{
  "num_hidden_layers": 8,
  "hidden_size": 640,
  "num_attention_heads": 10,
  "num_key_value_heads": 5,
  "head_dim": 64,
  "intermediate_size": 3200,
  "vocab_size": 37553,
  "hidden_act": "squared_relu",
  "norm": "rmsnorm",
  "norm_place": "pre",
  "norm_eps": 1e-06,
  "positions": "rope",
  "rope_theta": 1020.0,
  "rope_fraction": 0.5,
  "qk_norm": true,
  "attn_scale": 0.21,
  "bias": "none",
  "tie_word_embeddings": false,
  "parallel_block": false,
  "extras": ["local attention windows", "shifted keys", "gated attention", "value embeddings", "hashed n-gram embeddings", "capped logits"],
  "init": "trunc",
  "init_std_qkv": 0.0159,
  "init_std_o": 0.0,
  "init_std_up": 0.0159,
  "init_std_down": 0.0,
  "optimizer": "muon_variant",
  "learning_rate": 0.0151,
  "lr_mult_up": 1.08,
  "beta1": 0.93,
  "lr_head": 0.00468,
  "warmup_steps": 0,
  "schedule": "wsd",
  "decay_fraction": 0.921,
  "decay_shape": "exp",
  "final_lr_fraction": 0.0,
  "batch_tokens": 65536,
  "max_seq_len": 1024,
  "doc_mask": true,
  "train_tokens": 972600000,
  "max_steps": 14841,
  "dataset": "wikipedia_en"
}
Each number is 128 + 32 x the weight over its row's rms, rounded and kept within 0 to 255. Layers, rows and columns count from 0. The size above them is the row's rms in percent of the matrix's.

# layer 5 MLP up, 3200x640, rms 0.123, rows 2585-2627, columns 240-319
size [ 98  91  98 101  99 116 102  98 109 100 109  97 101  95 102  97 108  94  96 107  96  99  99 100  91  96  96  99  97  97 100 100 110 104  87  99 100  86 103 100 100  97  89]
[[176 141  97 211 151 114 200 155 160 124 130 181  96 181  96 134  74 156 157 166 124 159 157 131 125  89 129  73  86  83  97  95 167 132 104 127 104 131 153 134 169 101  75 171 121 162 100 149 154 159 162 165 132  95 128 101 123 124  92  78 165 144 113 117  93  96  76 140 164 148 178  78  96 138 190 148  74 189 128 113]
 [138 104 105 202 145 115 114 154 143 166 188 149 142 112  94  95  99 125 225 129  76 184 123 131 156 101 212 135 154  90 170 103 164  76 130 164 110  85 158 112 206  97 144 143 108  57  90  90 112 128 147 149 131  98 117 131  97 133 176  99 109 188  68 159 192 117 142 109  97  82 149 114 159 109 137 142 100 138 138  92]
 [117 122 130  89 170 174 169 168 107 106 104 181 109 155 156 147 141 196 119  80  93 118 108 180 172 194 119 148 102 105 113 126  85 111 132  81 123 136 126 129 185  90 130 159 123 104 126 148 147 143 117 117  73 151  82 153 149 103 114 126  57 130 162 128 124  74 173 158 103 137 144 107 135 106 107  99  89 126  92 107]
 [137 134 149 156 106 146 165  99  92 166 141 160 158 112 131 119 112 123 102  94 113 128 150  69 124 135 145 160 165  76 109 165 134 159 131 181  78 182 153  91 145 157  74  98 155 121 160 112 119 108 131 155 127 145  66 140 165  78 145 117 112  38 128 101 170 145 116 103 132  98 124 110 142 136 118 158  95 109 139 148]
 [133 110  66 160  61 131  73  80 171 131 103  45 107 164 132 164 153 165 140 122 117 114 129 153  96  67 151 158 138 118 101 149  85 154 121 126  71 146 119 114 124 150 121 144 106  98 116 149  99 167  69 128 102 149 204 104 139 151 161  97 179 173 219 129 160 100 174 113  98  90 152  74  98 118 122 105  83 139 154 174]
 [204 164 117 130 128  86 129 109 138 115 110 131 111 145 118 124 141 116 131 113 126  82 112 115 141 107 152 126 134 128 125 146  83 100  66 124 102 133 125  59 135 178 132 106 163 127 186 136 135  76  98 121  83 102 162 101 107  67 180 139  88 131 125 112 145 141  71  81 133 143  22 119 116 157 105 167 194 131 123 126]
 [113 142 155 163 102 130 149 167 150 135  91 146 111 119  74 174 114 106 103 181 123 164 124 112 154 134 136 128  89 140 200 108 111 178 196 160 155  74 127 118 119  99 119 122 197 146 115 137 110  80  84 100 139  98 161 160  89 143 225 101 144 141 127 149 158 148 114 112 107 141 110  80 109 126  90  94 129 137 150  95]
 [148  99  68 175 163 232  62 137 102 139 199 172 127  97 181 114 161 112 100 134  93 160 145 150 150  83 117 119  95 140  67  78 157  94 139 142  86  76 159 103 115 193 134 188  87 146 123 178 118 161 125  89 135 126 187  96 116  78 129  79  93 136 106 110 112 107 131 135 157 130 104 100  82  69 160 132  94 115  98 137]
 [124 139 159 146 160 102 136  91 158 171 110 170 144 161  99 176  65 109 130  96 174 111 111  96 149 126 132 115 105 163 135  87  63 139 158 135 106 101 144 133 146 118 106 154 145 101  98 132 124 189 110 100 103 200 118 121 138 151 147 179 124  89 148 149 166 132 140 120 155  74 166 119 117  80  56 164 128 160 123 108]
 [190 110 102 114 135 140 114 175  86 162 147 128 119  93 127 105 115 105 100 115 179 193 131 136 125 144 147 116 105 150 179 141 170 105  88 151 115 152 125 117 108 120 137 152 135 112 108 122 137 145  67 125 156 135 137 143 164  62 178 205 113  97 136 125 128 123  94 157 112 134 103 121  97 109 125 100 129 190 117  98]
 [129  98 162 147 102 120 115 183 154  66 108 113 103 136 123 122 148  93 105 125  72 128 162 135 108 115 114 122 137 157 128 131  92 124 133 111 145 186  78 126 186 139 186 131  87 133  62  93 164 103  85 126 106 143 110  81  96 126 141 147 110 146  97 121 137 121  91 127 128 140 100 134 140  97 151 122  98 105 106  99]
 [178 155 112 173 127 151 134  65 111  81 132 178 150 129 149 138 147 183 138 127  98 136  93 117 154 117  91 110 173 107  92 172 100 111 123 122  96 205 141 196 172 125 128 113 138 101 180 130 116 149 127 107 158 138 141  93 178 169 129 120  96 100 127  72 142 129 141 161 132 150 147 143 148 118 131 188 117 167 113 170]
 [ 60  89 134 110 161  95 134 158 119 115 170 127 143 102 130 100 121 175 125 185 124 112  96  95 116 108 177 149 163 140  88  57  64 122  67 163 168 174 100 163 147 176  98 164 105  52 130 104 121 230 109 180 104 126 147  67 161  89 154 174  86 181 164 138 147 111  79 166  83 164 163 126 130 158 106  96 151 190 151 156]
 [ 93 135 118 129 122 127 235 118 141 123 149 176 108  89 104  84 105 119 107 145  59 100 141 138 141 103 127 120 149 167 117 165 119 127  75  71 111  81 142  95  69 168 159 194 154 113 180  92 144 135 127 156 145  91 170 114 157 172 121  84 144 128 165 160 195 152  62 101  73 151 143 118 120 146 126 152 112 120 178 141]
 [145 192 128  52 148 159 114 163 136 115 130 100 214 142 142 146  94 118 118 167 140 136 124 148 148 127 109 111 153 160 156 126 100 175 110 106 151 161 142 101 132 158  50 160  94 103  86 163 170 133 119 102 134 132 150 121 137 156 159 134 144 100 144 150 135  49 122 108 122  99 126 121 163 161 156 161 161 106 159 133]
 [147 119 132 139  64  80  99 135  54 113 123 190 105  91 151 155  97 105 110 120 106 137  33 170 180 168 124 218 152 114 151 169 113 157 124 112 175 202  88 111  78 171 129 137 105  97  96 157 109 136 121 143 163 109 130 102 109 106  94 151 101 132 105 160  79  85 184 193 128 108  87 156 156 158 164  72 106  96 159 143]
 [110  98 120 132  99 160 106 141  85 106 102 158 154 153 126 130 123  99 131  86 122  70 134 173 122 203 150 154 151 177 100 164 112  86 115 158 112 129 174 115 110 149 122 151 119 160  97 141 127 145 138 144 169 130 211  88  70 156 157 122  74 122 175 130 176 168 113 127 129 181  93 104 150 184 168 117 148 123 137 171]
 [192 206  97 145 155 149 131 139 168 136 111 155 104 138 174 104 116 109  99 158 115 116  68 153 111 160  39  77 116  76 104 110  70  86 166 173 146  45 187 156 129 172 114 166 112 139 134 120 115 124 154 185 113 139 176 100  91 178  82 138 165  96 137 121  95 160 113  91 130 171 145 121 122 145 147 140  67 150  67 116]
 [148 126 120 128 115 153 132 106 140 159 180  68 182 139 142 133  99 117 161 178 116 184 128 118 124 140 102 177 167 175 153 105 195 109 139 122  92  69 121 109 140 139 136 117  63  84 149 100 111 159 113 194 117 106 162 137 120 119 139  63 145 142 132 195 137 171 144  80 146 104 125 104 127 177 174 154 141 109 117  89]
 [186 152 163  85 111 154 198  79 175 138 149  93 122 132 114 101 121 143 119 145 180 143 152 129 101  90  54 114 143 122 149  87 134 109 105 116 109 165 181 156 175 156  63 159 163 185 207 152 133 123 172 156 153 178 149 124  83 149 124 135  84 187  96 179 134 132 143 116 107 148 157 187 162 128 148  86 140 114 160 135]
 [115  81 129 158 138  92  97 149 119 181 153 123 144 114 160 146 145 121 208 133 136 130 139 113 133 158 160 168  93 141 151 110  95 178  93 142 142  95  63 117 158  78 148 129 122 128 154 109 126 143 141 152 171 104 117 156 140 135 112 177 136 106 145 141 163  97 131 130 143 164 153  83 101 120 138  94 136  98 156 115]
 [166 136  49 168 115 173 147 137 153 134 100 170 122 128 109  55  98 126  95 137 119 189 128 133 178  95 117 125 152  89 105 166 138 133 118 159 122 159 169 144 144 103 189 158  90 127  71 121 142 138 140 180 104  88 157  57 145 114  89 140 115  91 111 129 102 121 140 101 130 195  97 143 110 121 132 108  82 135  77  81]
 [130 125 107  88 184 107 119 146  47 109  55  94 150 104 120 130 147 163 102 110 134  93 124 175  75 127 174 121  86  85 117  85  90 177 116 100 152  91  82 147 137 174 102 123 132 180  68  76 109 102 193 153 101 138 149 115 157 166 144 125 129 185  67 155 137 126 144 173 144 133 113  74 146 142 108 105 175 133 135 134]
 [158 116 131  66 127 197 116 129 117 167 141 102 143 187  75 143 215 222  83 169 174 175 133  61 175 159 166  92 152 120 126 129 187 126 135 146 115 141 109 143 147 125  74 132 152 110 126 109 138 171 106 121 106 163 151  97 145  79 155 162 133 102  81 136 124 138 140 109 148 147 167  58 147 123 147 100 141  80 167  83]
 [118  98 137 128  49 161 152  94 123 103  98 185 143 152  90 130  74 133 130 160 146 132  78 161 184 106  51 135 164  61 166 117  67 162 140 135 101 148  60  73 188  82 149 133 127 138  85 130  96 162 157 123  69 119 203  91 135 116 140 132 136  96  84 191 156 160 133 133 110  82 175 149  99 113 131 151 157 173 133  86]
 [130 124 133 192 151 117 123  84 151 133 110 128 131 172 106  98  83  89 124 111  86 115  74 134 128 131 130 183 185 129 180 157 154 156 146 104 142  89 118 109 175 124 147 133 135 120 174 143 105 121 116 141 172 153 162 111 150 116 122 160 118 151 142 171 130  73 116  95 114 168 147  89 185 119 110 169 118  62 151  84]
 [ 94 121 137  64 167  79 127  98 188 143 153  90 110 176 143  99 101 163 131 161  77 108 128 126 110 143 130 145 168 128 129 137 108 119 108 158 112  76 150  68 155 141 154 141 104 106  83 161 127 148  90 123  84 110 115 144 140 138 116 134 130  67 171 142 121  99 190 138 152 226 155 116 170 113 195 137 105 150 108  98]
 [144 116 125 120  98  78 132 157 111 105 142 142 124 129 132 119 123 152 118  91 163 136 109 134 140 189 115 110 171  38 142 167 154 168 111 131 125 133 120 143 126 133 138 151 149 147 146  71 130 130 140 145 157 184 116 150 143  84 151 103 168  98  92 105 131 190 123 147 127  87  84 182 121  87  97 128 205 109 145 150]
 [157 155 119 112 110 112  78 147 143 116 124 164 170 126 157 126 103 162 165 125 101 132  68 166 168 116 102 155  94 104 127 173 121 162 143 111 124 119  76 152  35 108 117  74 107 122 119 143  97 114 107  64 127 153 132  85 149 149 144 119 111  94 121 133 187  71 157 183 148 187  59 107  74 173 208 126  63 132  96 139]
 [137  72 110 127  89 142 116 143 157 154  80 142 147  63 103 155  62 189 101 146 110 124 133 134 136 141 146 138 141 161  72  98 149 102 103 126 128 106 135 163 163 157 129 150 144 204 164 126 134 154 102  89 105  85 143 173 124 141 142 145 154  99 121 141 145 141 139 151 123 155 145 162  92  66 134 174 142 180 147 109]
 [136 158 128 177 155 113 150  93  81  88 110 162 144 108 167 106 151 137  98 132 182 106 123 174 106 154 143 135 102 119 156 167 127 137 147 131 105 138 142  95  78 124  86 126 153 154 181  94 104 106  84 172  97 102  48  82 163  69 141 110 148  70 118 134 112 121 200 103 145 106 114 104  91 175  43  88 121 129 142 144]
 [119 104  67 135 126 138 138 137 153 154 136 141 122 169 156  89 163 105 142 128 109 173 158 122  96 132  85 151 116  82 189 196  74 126  67 162  89 120  77 146 174 202 138 184  74 122 109 181 167  75 113 141 155 160 163 178 101 170 143 117 152 147 171  64 137 132 142  89 109  84 131 115 146 153 106 134 142 138 117 171]
 [161 119 114 127 161 128 142 163 131  81 148 127 166  99 125 122 100 174 149 122 114 112 199 145  87 166 116 150 155 144 129 175 130 147 110 117 153 167 124 113 133 122 144 107 159  95 147 161  84 150 101 150 107 144 114 129 125 174 178 202  71  82 169 133 138 146 116 129  60 215 133 137 150 161 159 193  88 129 166  40]
 [125 120 121 126  83  95 168 120 145 148  82 137 125  97 139 137 148 190  95 113  99 188 193 125 163  54 151 158  78 172 101 107 118 147 136 146 135 207 134 104 126 129 120 131  88 165 182 148 165 122  94 150 103 112 146  79  69  78 118 133 147 180 126 170  49 121 173 143  98 140 115 124  85 109 140 114 143  92 114 169]
 [148  74 123 129  97  40 147 168 139 159 127 122 121 129  76 102  98 128 161 104 101  95  46  81 122 122  80 135 145 133 167 132 112  91 127 147 140 138  82 139 123 121  67 104 146 155 150 153  82 117 157 112 106 124 122 142 128 115 136 164  87 134 145 115  57 128 173 110 114 139  60 151 145 125 156 125 166 110 143 195]
 [ 78 115 126 116 126 145 103 153  88 111 120  90 150 188  98 149 152 167 101 161 153  96 167 123 141 152 136 139  59  85 128  74  94 161 145 123 141 116  85 148 148  94 124 104 145 135 107  64 101 185 125 153 168 176 135 151 171 157 140 117 119 138  85  85  91 130 212 225 134  47 110 113  79 101 127  92 173 100 136 151]
 [107 109 121 135 154 137 132 176 115  97 170 136  24 135 163 129 158  45 131  69 151 154 141 136 132 146 135 120  78 111 116 121 127 156  92  80 119 129 138 107 101 114 131 152 118 109 182  85 139 172  64 202 127  71 140 126 118 117 152 122 166  46 110 167  59 121 131  86  79 140 139 134 124 120  95  88 150 123 163 116]
 [155  93 182 106 115 167 110 124 187 148 165 112 144 134  78 131  84 111 106 140 143  72 106 129 115  82 161 128 149 111  92 190  95 119 145 176 120 179 160 137 147 129  95  72  83 126 117 115 116 102 110  84 117 144 120 136 101 165 172  82 154  84 107 176 130 102  96 116  63 147  67 120  56 112 116 167 112 139  91 180]
 [104  98 145 105 133 168 149 137 127 175 152  65 165 106 153 138 149 187 109 188 180 133 106 208 161  97 183  76 148 139 177  94 149 136 117  93  83 105 111 118 111 177 108 118 163  98 149  72 152 153 193 121 136 154  66 135  63 142  64 160 104 121 127 127  81 133 128  88 135 109 160 141 122 130  83 158  90 132 106  66]
 [104 129 117 134 143 159 106 111  51 153 139 128 161 118 118 114 161 143 122 169 112  90 119 150 138 114  88 168 157  56 147 154 141 144  77 252  91 148 102 109 100 153 106 137  83 151  79 138 167 120 111 125 166 153  96 159 124 114 117 174  99 125 113  76 126 135 178  96 143  82 104 125 131  99 158 152 144 135 126  95]
 [180 150 122 187 139 107 136 107 111 116  58 150 151 106 128 123  93  99 138 125 137  91 139 158 102 156 121 101  79 165  82 124 164  99 112 117 125 113  53 133  79 148 127 100 143 140  59 167 152 140 154 133 176 148 155 185 123 187  85 188 129 162 172 138 108 181 118  74 208 114 106 173 168 122 137 150 121 143 129 169]
 [131 129  53 119 198  61 110 152 134 124  75 143 106  85  78  88  58 120  92 135 135 153  93 167 139 113 140 104 141 146 144 126  99  91  94 123 104 109 161 164 160 150 106  98 132 134 109 108  95  91  78  81  87 133  95 103 113 109 132 137 137 196 125 154 146 159 131 117 128  90 111 117  90 100 193 131 119 108 148 103]
 [110  82 117 133 134  70 174 125 118 165 105 105 109  89 159 115 133 153 160 140 135 160 121 157 142  65 150 148 136  36 128 147 122  93 146 104  90 156 107 136 145 155 101 120 116 113 151 159 148 105  77  66 120 127 101 155 107 160 153 103 211 118 119 174 153 135 207 113 118 115 136 135  98  88 141 111 127 169 119  89]]
# layer 5 MLP down (transposed), 3200x640, rms 0.0232, rows 2585-2626, columns 240-319
size [ 99  94  99 106  98 109 102 102 108 100  96 102 100  98 104  94 106  96 100 104  98 102  98 100 107 100 100 105 102  99 100  93 108 103  91 102 100  98 102  98  98  98]
[[100 119  93  58 154 157 131 156 150 106 103 110  87 119  89  90 118 145 129 136 126 117 101 135  80 109 151 135 166 181 169 144 148 139 147 148 132 137 202 110  91 149 111 139 112 123 163 127  89 227 163  90 129 133 150 108 159 132 152 124  62 131  93  89 152 171  93 141 206 108  93 112  94 117 119 104 155 126 116 128]
 [ 68 110 151 115 122 164 156 153  96 104 107 131 121 185 108 163 134 124 164  90 164 125 114 126 130 118 134 139 108 133 181 159 128 107 124 113 150 180 163 141  87 171 143 122 156 132  76 143 188 110 115  82 205 134 128 160 173 158 105 131 109 112 138 115 105 124 101 115 146 130 159 120 134 146 111 191 124 142 109 123]
 [ 92 202 171  96 136  98 127 144 142 200  97  87  83 120 177 147 102 104 101 172 112 115 140  79 123  98 145 161 161 145 173 177 145 112 150 129 140 167 157  98 106 155 169  86 145  88 178 147 106 101  78 101  96 116  72  88 139 112  87  75 167 125 150 133 116  75 110  79 136 108 124 165 163 161  87 129 113 162  75 113]
 [ 93 226 121 121  78 129 148  93 108 129 178 134  84 132 143 125 112 121 108  79 106 141 143 185 147 135 127  77 128 178 137  96 112 180 117 124 142 141  75 116 116 171 161 151 179 148 138  96 120 126 139 218 179  76 104 160 128  96 182 155 142 136 149  75 137 135  55  98 110 120  84 140 160 134 156 125 148 147 127 159]
 [ 96 131  66 164  61 151  97  64 105 104 179 155 147 174 177  68 110  87 163 137 132  94 128 136 130 111 151 137 146 142 108 134 136 182  80  94 134 181 160 112  56 119 119 206 143 105 152 126 110 107 132 118 143 128 120 150 124  67 120 130 153 103 115 132 110  96 151 126  81  32 128 151 112  94 138 130 106 155 135 111]
 [105 155 140 117 102 142 142  66 115 147 126 140 120 114  83 161 125 136 116  64  92  99 124 145 120  88  83 122 129 141 108 152 155 128  95  73 177 128 120 118 154  76 169  87 123 145 176 152  85 139 122 106 127 106 151 130 113 114 129 150 119 145 131 122 107 155  83  77 145 117 104  81 122 105 150 111 139 117 137 123]
 [117 105 143 172 146 100 161 107 190 140 177 115 159 158  78  95 122  68 182 108 157 118 123 151 120 111 123 104 118 117 159 199 107  48  85  83 148 162 122 103 142 172 104 106 110 137 135 143 148 152 142 153 110  74  90 132 142 127 109 123 110  86 122 145 165  90 118 118 113  84 148 132 142 157 198 159 117 182  51 115]
 [152  98 151 208 176 180 113 125 132 163  93 162  91  92 119 110 151 150 144 141 122 179  37 120 106 166 126 145  57 133 135 111 156 129 100 122 134 118 103 104 154 111 157  69 137 134  80 100 135 161 125 138 159 163 149 131  93 129 111 192 155 163 165 110  77 120 116  94 175  67 105 113 159 127 140  92 107 122 123 122]
 [105 166 115  99  90 119 140 162 105 140 129 199 174 106 160 129 134  82 174  42 120  94 118 115 121 159 123 130 168 113  98 131  91 129 138 148 137 124 175 112 129 128 144 119  67 118 139 155 166 178  52 116  94 121 153 137  72 170 158 127 162 181  74 154 195 150 133 155 139 124 138 110 130 128  45 113 107 108 127 130]
 [145  81 164 173 162 167 170  97 160  65 144  81  95 189 107 129 134 172 119 174 101 155  97 137 117 151 129 113  85 129 121 120 159 154 160 114 103 111 131  61 153 156 120 181 113  64 120  85 123 126 126 113 128  99 149 163  87  53 180 131 124  51  96 102 200 188 202 168 102 116 121 110 118 159  85 143 168 120 149 134]
 [118 168 129  49 144 151 150 199 147  91 100 111 137 121 105 127 117 113 168  61 118 133 121 119 125  88 111 117 139  88 148 101 139  96 130  91 182 130 114 177 124 133 151 194 141 121 173 161 101 128 140 116 125 130 147 117 172 119 151 116 169 129 123 133 214 133 113  69 135 116 155 126 190 154 131  79 128 166  98 165]
 [192 126 129 134 134  90 147 151 114 134 114 124 135 171 103 135 122  31 153 120 112 114 119 146 119 123 134 141 143 111 101 120  90 107  76  99  78  91 163 115 118 126 107 157  95 123  89 174 145 127 114 150 103 138 170 149 208 121  72 150 140 112 128 130 104 139 132 185 119 147 142 178 152 132 111 107 119 169  71 161]
 [156 160 130 155 150 131 173 109 152  94  97 153 183 154 136 138 173 176 122 168 159 133 155 128 142 130 176 141 118 128 174 151 147 150 119 122 135 110  88  98  86 155 131 121 169 103 155 147 168 170  98  89 117 165 177 133 224 158 124  44 159 227  64 100 153  66 114 110 117 130 178 182 148  66 130 108 117 177 109 132]
 [ 75 145 124 135 124 151  87 107 138 137 175 130 123 128  90 118 132 107  46 159 157 184 100 196  96  84 175 144 103 186 156 109 116 156 121 147 157  77 175  71  55 113 120  95 121  90 146 130 182 159  93 112 107 103 112  96 166 115 168 136  67 142 146 121  97 117 117 110 134 116 162 100 153 139 115 144  72  92  98 129]
 [ 76 116 161  90 169 131 141 144 131 135 141 128 161  74 122 102 114 113  81  96 123 174  78 134 171 129 131 149 129 115 128 104 166 149 155  59 192 118  92 143 106 109  84 174 101 196  86 146  94 152 148 196  94 152  77 182 162 168 147 101 115 152 136  76  91 109 132 161 208  50 117 150 102 127 225 120 143 145 111 153]
 [ 64  91 113 148 147 129 162 110 140 125 192 122 102  67 131 139 144 122 156 115 113 124 120 133 106 165 147 131 121 116 104 107 117  83 154  76 133 129 115 184 129 146 101 174  62 163 151  94 169  55 189 180 113  87 116  98 165 141  97  97 184  71 115 132 163 117 187 159  58 105 174 126 155 105 116 143 130 142 140 111]
 [122 129 137 128  90 173  86 141 114  93 147 168  73 115  94 128 144 167 167 121 144  58 119 171 132 131 113 112 179  79 160 101  83 117 157  94 145 144  96 107 143 119  62 102 159 142 122 170 106 127  74 102 149 158 116 127 152 166  92 150 105 167  56 151 167 117 129 154 143 255 141 164 134 150 119 126 137 169  73 153]
 [136 108  99  51 130 116 132 133 136 158 115 126 156 132 140 165 116 117 102  68 123 159 137 199  96 180  93  99 154  87 130 160 123 149  82 126 127 139  94 117 139 171 106 159 110 189 176 119 142 138  89 159  95 187 159 117  25 151 120 153 194 103 130 143  83 189  97 136 129 159 157  50 157  95 133 162 151  83 106 178]
 [151 114 145 135  85 164 125 186  84 208 126 125 113 119 145 130  68 138 152 156 128 118 149 152 103 107 139  90 113 159 184 137  45 178 124 107 124 180 165 130 143 111 143 139 161 105 142 187 106 161 178 195 165 146  83 153  98 118 184 132  87  92  84 109 105 101 140 152  75 133 121 123 177 113 106 134  87 138 176  95]
 [ 87  84 135  88 103 143 160 125 193 132 149 114 168  94  83 111 101 118 142 108 118 122  91 186 144 134 110  96  81 101  79 154 149 135  75 171  95  73 155 122 138 166 121 128 157  77 121 137  99 149  81  98 124  87  89 101 170 105 149 123 135 121 115 116  95 167 116 111 106 139 111 115 154  85 141 130 177 144 125 143]
 [127 125  97  63  77  54 100 138  68 100 182 156 115 142 131 121 100 112 101 136 107 155 138 116 130 106  99 115 173 101  71 171 189 131 181 107 133 138  95 161 140 141 174 134 160 148 103  78  99 123 138  98 166 147 118  96 110 196 105  91 109  96 154  99 192 109 129 118 115 117 145 117  94 104 151 121 161 116 115 114]
 [105  92  82 136 133 132 121 116 172 126  89 100  95 209  98 112 150 139 114  71 112  61 130 112  89 127 124 113 134  82 145 106 145 149 140 126 147 139 147 116 148 128  48  88  93 133 152 112 129 109 128 139 119  84 144  60 111 135 134 194 180 134 200 134 108 104 113 117 165 117 163  85  98 127 185 118 132  70  81 154]
 [171 131 144 131  92 104 158  97  65 103 110 135 123  99 113 125 125 119  61 130 125 144  79 160  58 113 141 144 144 125  98  68 201 120 128 184 118  88 126  51 127 102 165 120 122 135 122 175 108 131 104 136  98 106 103  98  78 150  73 144 133  96 116  66 104 136 166 129 152 143 151  62  99 119  94 102  87  64 127  66]
 [ 63 131 148 180 106 154 151 194 113  67  78 118 133  51 150 111 135 113 101  86 104 147 101 132 106 108 177 135 100 138  96 127  99  71 193 134  40 177  93 112 133 146  86 126 106  62 152 121 152 124 142 127 127 160 113 166 160 122 120 153  97  92 135 115 195 165 168 149 147 177 143 110 175 150  54 143 129 146 126  42]
 [161 151 186  81  86 150 102 142  71 152 142 103 129 163 167  82 153 102  79 131 105  88 145 155 134 131 129  77  64 157 128 106 128 106 105 119 109 139  70 122 112 124 170 172 127 120 169  88 153 127 107 162 133 111 122 171 165 150 100 116 129 112 119  50 113 148 166 118 160 157 155 143  98 131 201 139 105 168 122 130]
 [132 188 133 170 190  92 171 127 180 239 135 113 160 135 118  96 125 118 161  76 108 104 139  43  83 134 116 133  93 242 151 120 126 153 107 200 130 134 104 110 118 159 108 166  61 132 156 153 105 135 139 122 135 159 144 118  75 107 116  79 182 101 109 112 126 186 184 148 139 138 146 121 149 172 154 109 152 180 117 118]
 [144  87 107 184 169 137 125 113 105 102 141 164 124 115 124 160 115 135 122 171 145 174 156 141 118 122 113 181  98 128 130 101 173 137 141 190  94 122 134 140 165  93 117 147 107  68 103 142 107 153 166 139 152 116 112 107 141 133 126 113 124 201  64 151 144  79 153 106 113 106 163 196 141  76 134  98 191 150 131 150]
 [138 107 152 134 121 160 118 176  81 120 125 156 143 143 136 206 105 145 116  80 134 110 178 192 173 165 146 121 150 159 159 128 163  90 159 164 108 113  93 111  87 156 126 139 186 119  99  74 111 123 182 134 121  74 136 124 116 135 112 140 189 196 135 138 126 167 102 122 157 121 130 108 111 155 129 121 103 130 159 134]
 [132 162 140 101 131 123  82 148 102 109 147  96  97 118 161 149 136 141 103 110  77 112 131 165 146 175 180 122 171  76 177 114 126  59 137 175 188 157 124 164  75 132 125  36 186 152 121  96 188 178  91 102 173 135 164 132 193  91 141 115 148 119  54 125 133 144 158 118 181 102 124 180 155 168 135 121  64 138  77  87]
 [118 164  85 144 129  93 117 122 136 121 130 125 156 145  89 122 175 120 130 120 112 122 140 150 114 146 153 140 104 157  97 149 159 135 124 160  97  59 108 124 141 131 115 105 135 157 179 153 117  50 116 103  90 167  90 114 131 130 138 182 104 196 169 141 143 157 121  92 114 127  75 148 143 122 103  99 143 141  50  82]
 [ 94 133  72 104 176  26 159 150 106  78 123 228 134 104  97 150 104 216 129 135 105 180 135 145  88 121 180 108 136 130 129 132  79 121 133  78 134  93 117 147 124 157 141 106 112 125 155 156 102 108 135 123  80 176  30 133 170  94 167  62 206 116 116 158 152 152 108  77 151 192 126 159 110 173 178 126 144 125 136 141]
 [ 91  93 110 129 127 117 165  99  93 146 107  97 157 144 116 162  99  77 179 170 114 119 110 124 130 105 191 137 200 116 108 142 154  82 107 126 102 134  82 177  89 103 134  91 146 101 151  98 151 145 121 125 108 159 127 128 128  94  75 119 144 151 168 153 142 138 125  71 177 111 134 142 152  90 150 102 116  56 169 177]
 [125 162 141 103 117  54  82 132 189 145 161 135 174 132 169 112 159 132 132 111 167  92  87 109 125 138  96 120 117 151 100 130 104 155 105 171 170 129 121 137 154 143  94 135 101 133  88 174  98 132 112  64 150 176 109 107 135 147 150 138  53 103 161 163 167  81 148 100 134 185 216 110 106  94 108 186 150 110  96 133]
 [101  81  70  64 107 135 164 128 118 155 149 129 139  88 128  73 125 129  90 206 156 112 136 112 169  48 123  91 147  79 146 100 124  88  70 149 129 155 170  95 148 125 108 188  65 103 151 143 123 125  95 123 151  53 140 139 140 138 113 145 154 142 138 186 114 154 141 111 145  97 121  58  66 145 122  97 119 131 146 126]
 [146 145 154 151 107 128 131 137  86 130 110  90 136 155  81 107 174 103  35 136 143 179  76 114 123 171 155 102 119 130 117 103  97 102 157 174 192 165 131 118 102 112 116 126  92 137  97  80 128 141 120 137 133 114 130 158 119 154 152 135 158 120 110 136 101  83 107 133 201 127 185 143  59 156 147 134  92 107 145 146]
 [131  93 138 149 157 135 138 118 119 106 154 147  96 133 128 183 131 194 138 124  94 203 115 137 140 102 168 129 218 120 154 161  68  36 118 139  94 139 170 112  88 173 104 114 159 134 119  57 162 105  70 130  81  91  96 101 103 105 152 162  64 140 123 151 140 148 152  83 138 115 117 180 117 181 147 112 129 115 135 151]
 [103 128 130  62  92 213 174 117  93  93 141 163 132  86 191 204 148 138 186 105 185 116  94  68 129 115 157  83 141 169 122 133 126 137 111  90 146 149 145 132  82 182 175  97  65 100 205  52 130 178  95 164 200 150  92 147 169 191 174  89 136 113 116  84 114 129  97  92 112 138 138 100 157 115 133 129  96 148 109 133]
 [140 154 134 161 121 129 117 114 104  55 138 119  84 137 117 126 104 108 166 116  82 164 144 115 164 131 184 106  99 141 180 127  70  88 117 144  85 150 169 136  74  99 129  91 112 150 100 158 133 128 155 126  98 169 150 117 124 153 141 121 132 127 134 108 116 140 115 159 132 118  42 142 139 150 132 111 128 111  92 155]
 [126 168 116 158 128 121 101 108 113  69 179 127 142 149 119 143 145 106  89 149  34 151  91 131 116 175  65 125  88 155 111 117 129 122 148  84 121 106 125  58 132 148 112 175 147 152 133 101 140 156 114  94 129 112  52 111 165 166 142 110 125 156 115 137 169  13 181 134 167  70 113 162 164 140 118 145  69  94 111 112]
 [165  98 121 149 143 167 151  60  85  95  89  83 126 152 104 106 117 115 156 111 174 132 148 157 150  66 133 104 122 136 155  94 145  60 117 146 123 128 128 130 108 151 125  66  83 185 142 111 100 131 144 184 148 146 143  54 123 103 128 206 122 103 201 113 104 189 134 153 111  99  44 116 108 156 143 102 139 145 133 161]
 [ 76 153 125 102 175 125 178  83 122 133  80 111 129  64  49 108 156 111 136 110 114 221 187 116 178 186 116 123 101 143 193 108 124  92 133 102 146 102 160 118 127 164 176 131  47 118 152 126 109  72 109 121 139 118 179 150 110 162 118 136 181 131 104 137 155 128 120 141 165 118 134 129  89 158 127 124 145 172 154 133]
 [ 96 123 119  74 127 123 155 175 128 108 135 130  65 149 172 138  96 143  82 127 107  78 126 125 105  92 111 150  96 145 146 114 103 112 123 163 148 108 178 147  74 130 104 160 180 104 145 121 154  78  91  92 131  67  94 171 101 107 104 124 161 126  78 143 121  76 127 143 105 205 151 133 101 123 162 120 227 115 146 108]]